Each number is 500 + 50 x the weight over the matrix's rms, rounded and kept within 0 to 999. Layers, rows and columns count from 0. Numbers have three digits each.

# o: layer 2 attention output (transposed), 192x192, rms 0.0442, rows 166-191, columns 0-63
# v: layer 2 attention value, 192x192, rms 0.0357, rows 167-191, columns 0-63
# up: layer 2 MLP up, 768x192, rms 0.0511, rows 0-20, columns 0-63
# down: layer 2 MLP down (transposed), 768x192, rms 0.051, rows 0-20, columns 0-63
o166:526583507488483580535511456469440442512533533473472527579479572480522503474508512525539492476498536588569420490496431463511499528556544527555530503526535520470442493546484461431486446505459503
v167:488457529533547491503485441458538525428521559430511524541504469502525545483476449456488552553472568487563483482452574549488432560486491455398442498468495527513465465484523598528500470476519521
o167:523519497508450537523500454492472475523477465453558515488480478522526499481589459499466484482539499456451435524421456455468541508474562551517441529538510529509512480556528466478476473568445500
v168:491460461529565544564559510531522558504470509548540528495461510484478443526523517543509460617555505516505545481526555488468523511454531482462470547530517519514488488500554509459527468459454385
o168:469518475480444500477424470493498449508535498480461521483567548515522515525536526473503500424560536446534504501494491483532470536513447471454516460462499519462561523483484532478563468543433503
v169:494432446493465488494482536492514577486563486532518513570566516502486486450490511458463502482469533443542504489471537450519450538455501466568507484458551493566490458560513488580525464511489547
o169:473523563533482498549466473550468473451543523482511463580460462516501542507564500602473520495483457491495476539487472468478504473555473480486462566484567500510577483403540572444448512507539511
v170:518549498473484497525506468452450512489431499560501529462526508483456522495450501458468484475469581499484537523505567531545539465522511497525435533492484456544528406513591500553557486457526474
o170:521482529498474538531493505550505508479508475533549436474529526528536470510531546463515544473499572428525462524535485481528533499488489474510573510578498487533554518541497511489545493600461488
v171:497456459515564459556492513533510436600440478470460453457445439545565486458490493457536539455536528450483582560476478511531496455488524528403502475486528530525532563556469552493448510536522513
o171:482514518543464558534529520464480494470505485529548564442501570514458436622457495484515452474506547473494454512421520487474484571447588445457529473518570488492486544485568508472518428443566489
v172:459572459490461579547475528506445502479458477520461471516493459561517514569482508526538473507475438464480523500528516496500441521474514514477450498539518487499545504457467479535472482454524454
o172:516520496485542495487499523530495536529519516465512539566480514527497482533480509513457504476519539482495476484518454524488498521422487506465533498511488501486536460492531504487527485516417490
v173:517524495558582488497512493540438554527465540389426490471473493500477479392433513466573528525462538533535544524584480479503479441502460491495550561502525508535562513433500517472441516435509446
o173:504529559527474458520503492510526468529469515498537579513456491502443422593479483528447560508504520517492508462387499439499458511457555441465468502468591519489533520524516509534537473530516595
v174:479573507616574461468489562517496469504499480489571488468493448474499501459550473504481525476555538536462480512486426530508482513598423493460466556470489495430487567460493488530457516484568449
o174:520419517446436534555480488478465430542524492499478473490498471496506473474477517514481496527536489531520485526531537512469531425504513510505490495478457520481518500491530402433494486553410500
v175:550460509409475489507486484463514470501496510488494526497525487533549462511473523462491517481491502496504478512620508510586564511461530500508540465586497462458527537553544480416501517568412564
o175:481526506547523468501521561573531528504493551496456511479532507502549507575509547511521483505490552507548547522446553491496490511564464475577473543557449494496528493453505532542518460464524539
v176:608520503537483518617515460462518484504479476487519491489502444525508364497463496512525410400506556480591565487550602450485440498532528501451500526490520488534466465515503439551442543555483586
o176:396472487467503543481457476535505496514532530476465484509510508559454511498498509478583471483485503515502468506440561481499515519525412548466469458482566563536516539459530507500482494527473392
v177:422553526495462477480445551526474455525476559520488577459545510507607595537531545451467536500541466447466360486488579493451481511568421584546576477482493473453505555476433482503598572487525554
o177:423543556536588509483517471492501547464543565482486453524533507529527515490554511512532494469563524520533512500452513529530473466504517515571544516538468492497494514471550503502466465506469425
v178:475514476501477556483571476494514468437515452488490541545465412491520483469457519499464513551478491555462503472482434537403516514530505509468530576457483456435602527447467456520454534419595488
o178:463525457540474520487507519507455538480527512559547590532498495464488537532522522532477468507503531514475475510467496411500490472472506475460521491503594461479470495477508400482531487481423515
v179:438502508460517474500451426485491390488536450509523500541497506512516518521526541418503446512564573493546500514513504466494507445536435484503486506511569469538477474477483422505464518503513526
o179:458444438513510483473434523533478519509492535553555515524466411428491494510541543547507474520452506512483514542502553428490491487418513476455528571511504529503502468496497508626484493454492480
v180:513416468586494455478479550486518513540464565467568489548469451539494495544516390521492461452515450575525532551440465490491525481531469519558562517499524488524520508488533527550466512458562487
o180:484535533537505528514496535542470496536431533513488547518435531503519493560460484548439573522483492493555501547500503494533459469451513548495472549506533483502473483580508474467461527501517516
v181:577483463482521448490516544490507503521405529507466543523471492568419603479467532463468492520465482522488573541586488556496471476499503506537542475536548509538496452560456433528437493497501419
o181:481586541523438567575495491550464517503494504533447546487540539513480477548498493491448497490569550439496510504483451512542449457507528512526491493513519499507461518509506473548543449520492507
v182:538466464496496580461477475494465483517479478532490536513487487479512508518469442491511524496470443484538456500565556475505504503460473422553510526524470518459593601558491510430528516509532509
o182:462532538491513511527551563466474519497539472500505543507520595480545538492551514525518555426466479452477479553441465546530512485477539550508514523497514453509522495434535471626470508421535497
v183:477484508456494475466505414478513517544532544472529512518484421488554568547491511550460505439488452447467488488446475419538508456491517468522468478512526535489475454475461496604552500565516493
o183:570527471533559484500400416518428525463536499510457450540462480484524482443516444465465545434537485499547494545512574464489474451530534516450500554465485496437545469558531550450487506510417451
v184:487490510476477530465497533555561551443533531453497489511467466480487530498402507439474482484508554487513470543507491451476496474470385470462479502490449512465496525497470451390523420448524464
o184:525450509522517473479476489464562462530356512507515490487486505498538437526557500479490487503535469497456578526525452501593523473566560490460460490481530549492539485487487544561544522527532521
v185:568467425508507459518464537455461526495497395464482483520444494478542501417552506490481517430450512560582555512550516503505429435514562617522469479561399537508516451489523481443534465465457411
o185:473401577508489496478409440499528445562493526558503477485509451460407523475367472492497549486473513520558498457556488433512520547497493428497497503474498497466525490501475504513447480487527569
v186:520503549511404442581512414517497495507476506570615508532502509528485547542488502487524503445454514466486433474482475468516542514563511495569569534491540508496462466567451541548538487533499532
o186:544546428561535549531505509526489461462449532491453475499548496481501534438563489535552501499477470494546463452540489559497475477475559490598510500506484493504476505557494550436455490556481485
v187:588527503465477514497538546524529512532514571426517454487509510494416557522495543526513458456476514525495501499519460509429484491427504501488509569531554516520401520548549518503583517528432565
o187:476544550513478484474523518541505542501473522497487503510531464547536518597514463439462512502549426493500554498399549527499469540557452514507465470479432472510486539491502491461503507492573507
v188:475525542477513496493550508537500520553529498419498523475495499512527475542512502515447513413537523488479511521499549456540493494462552468477460496563474533507436491475547536504522509434520626
o188:530468482548539543509527521545521539488487553487532471474517416498467478435497501559545497497564525493503492483484565512473538470462463551534504500530488503591482502520542573481496472513444499
v189:449489556541466488461523466547445510452570564481507518404442505541481530462451509521452488557463561482477549543469524549458497509458514560474462528503399553522517513467577527490548518519515488
o189:514531438482452519547548482428513474553487483521494517497496519484495483463523512499526510450568526527486492473521441433492551511497499507536521502514526435494494468528487486447519424553473560
v190:588468469530566508454510520457539450535504514436427587513490513485489587463432537479535429493484530538468519432541497501429520484459562485439539476553501487571468523560541479464539435516448475
o190:491503469522441496494497481511523519506464508552506539482590455533522515511493483463461462449534596482516510484430543468526443586508479514488504509510459512514514527449464498583486431513570567
v191:509431455576450418455473504512516484447468486489522504479489462496492440462564550387531428532414489541527588530511582600467539489590494560496542494500541524560550442449491480559511538511450457
o191:450495537492458471489509504517445487517487471504534463524489500506546488551420557508497553523520530485470460528529477439495409459450527495555467550498550567455500539483475455543561484510505494
up0:509466463563462550431447551582526464486541560435549567550536447541613537510448464538491481442427488525494532445473621426554498520589451462523450600487461503485488516535549452453519424549536569
down0:459443559539540598492571517584439540436478539390527501546484430546580443539477503516455506458446625496393532537506529438535444619534446541543503505577534635461556500503571441495500509563414530
up1:439538501463593527465562518488518445559555519479510470433528453503460620486560522509546489513483488555646485511572559573510527520430447590533498418596455406393544475506539569551445432438475506
down1:426515525491534490460378451487464490445495472529554541560570518569461484516518504471606561583456482558488447460517479366357511512404561503508555543410364515446521507601467398449444414472530460
up2:502466493534559539457478476392443487540504505530531397489517439483573561524451501584512520411449482448574497572482575481495476604569423458467513549462518498457493510497473547521473582472536474
down2:578553460482441494486484471456534449591417524476507522424484466464517500483562502437529437520456508561512480566554488559535480520514524507438454491468517465496505445467403638491527474482474436
up3:509468494467484404433462431497507519534452475512479514529525586531541469527431473531377584434608582424451480488542626426482432538525499525483421473401482499490482516488480582564528540480538447
down3:548499559549531429502429450546376441532509483463540598567499533535471586459575422492490554491523509470473568504535580486642528537438434545537497582455473512531477539531536464514572501516564527
up4:506594490505494535502505475472451571475506480549545459503560478437484579467524491490537490537523430467521522455555449552534617594462505478557489489401462443514497517470409491415517474526449557
down4:507474504485426550449463472482516523540508527569497489481545433513585396482561565516493503438475476546586571537383549550571556534533538527513523596483522516545487466505421587470489575490521488
up5:493442569509534447486554604468462481451440437425488550590513425492505583494452509572500544526462420577478458439505496505469450543505589528515503505520499568489522525472551494437514449434515546
down5:408520525540519548443514599549571479530499477493500438484467444471434475532513504492532521483498578451534529553357515540459520523481509469421513506487493350583454478505582609473482508569492519
up6:505392459485512455474573601490484538488428467407506552526549467549582608502614548501464494540536546450451527480416543425444504531548402455553433579560453509442461641417457540428557468407542532
down6:541524539507545533458491483487517457528457530541519413480362486489365449487513505491522443386540463486405428538580432516510501414515546552465570466450541539510473436536525465537419444465469526
up7:491490594524545496491490504467359526480500507489464461542474465564565516513431518508552476496500478543500503484532491529530485526540378562516457521452481568484420548605611534435388449559429436
down7:530462479558490524405448512528538441507547498542521501482501545472497416539535520523532492564459538467550523530567576507508533487496623483450528481537506493499478455463531437582558483439479525
up8:496515438507556550470462399445471482479548530473493415412549547529468458503427469487445478416548429458454548528465453416477465479570490515407510438522559491508511564539535568456466528479470450
down8:568409495507460468468492548592512423513531484406508488412474469460501529501356566511488531474554469450445537462471468539573488457460526524505493462511500472449455452468443468614447458459573469
up9:545516565501572560451600508483496431460560477465517411553533521493504559489500505447508453461525456571456520453489502528477541449454460553431512406485569503515577427539457503419451458538441530
down9:444530490475431590535472490448481515510488506518470511504408516517575424530495466538460475519572436494592533513504464537455484421524590454555520557563467490488455556569583478547553512546568556
up10:477573458437561486606554516460481612432480526409499484444538553495506424406559570494506505530439525484585532453500571529474527484446567465554448501559400482550532456448483538473419570524511502
down10:481532549457493526553448420583639491503487488528486545539439433559480439517480595518499413462479553499498461468474488534475461510447527476503462429406471519482547491420594403519533558485500414
up11:536512593522492516543546576537507527555526515514582510538508496582461422533456466561515523461453545469461485610485479454467632505433409489511354581396494576539577607439596486414505526451462465
down11:529448506406515475480531478593533483466482488446409522441410502515552499446492586472539581574544448450509490562529480463551552491536519438504556434596554455453494563544470519542492492530470508
up12:525601611590564571626520444471556558521504409407512530468545480400545540530546531507482577542536523495488545547554471440465560493523506504500464548583421382503534504601556496465403503609568488
down12:581457495423496375572458452554557576477503608524539549429537560580448504503521475560471504532437488487566481497558373501579504583534540598481504525524524383425464496498568439443453469551507512
up13:442490565555443451460557490535533479536438432458519520467471537548528511420442488536528514494482535508451504461594457604395437467528505528478504488536470500537515418479496461407507531384627464
down13:496455421510413528514568504510439437528607522582539448468521578491492519526515490571481347446525419528461431394425486502477487505410545561500459386455519533541547480547460516483540535492480564
up14:476467495522489508540504592522523543446494491450511622593449488348462502462485565555499413440421431619516481410558518519420553499528503519636516500451528465424531568518443504504517523495444479
down14:513533436516434476524494477485531449523524481552462549438408441585572493493439453523463481538557440617479461524513479495490578542615537471477426467474572573444483523417525536427474467467499579
up15:479464536502467476494505522477468480475499479540602564431569465505545496472548570504500511465495507557512506599531515466510491503534519502604570492536504434469513591536575501576580568495583561
down15:489542457510471474467583460395500528464498471535493514508451526475536460430523434426527590517528505418492541429523513490548475466464341496472428586427407483479512487546504525396569433499401511
up16:464461516531562488488546527516466539510645493450582503536517469527507498526522432441509487482506494530520534448538482519526462580499535529479488481555364426380445537529469470472456490499488538
down16:473410493500547474499631537506403536544457522550523498476441512572483512615498510518475458505400507497422536460510554500499419513466540458493527635454444542486520518534521538472581398551495494
up17:512496422509594591603552435436450564546533498515451574463466512437604557546480498557544585603470501500484471456543542529532476571436501550472416415449483511433606603533407581525537558469479548
down17:473545481403561465453474466539605554455450597504528547411545520622492544506539500489408576531517536465551432508594589445465589533478436531472539374537455553494483522582499566438562520408557431
up18:603441500377465476439511409432471436514626571582412561512450504515594429460564438325493499558581425534384491548455477519527580565528379418461559537520472581534528493501514455449465422514429498
down18:555457476583448491558482535329433549512512407505508511477419550553531537559556502554487378602493517476485501447510415497569436502509411523490369570469396525565502566591443434516454564478542502
up19:563428522471525592507587493561444430494487522450616477485503435431459486422515507582542537545426500587584444519505544486523543503476523502471569496562480495459479508431488531529564532492537499
down19:456472496521531449524490543474552488541576508417466432548555417499514488621464566455416490475568518465506503549526553470546486532538479520486488440495431538514540490489524505480541435402470533
up20:462505482518507449534458379472498445578543467425474542511506543426515509482454456441478519527526443455566527510487409507515501577536530500415535453492523516434414536528491491579429511553600483
down20:484482501506435450551427482534525511586445507442565569496499431451536508551542555461492369465503577462565449535513500475488556496455492438502410484411553448537486558522528568527481448552501550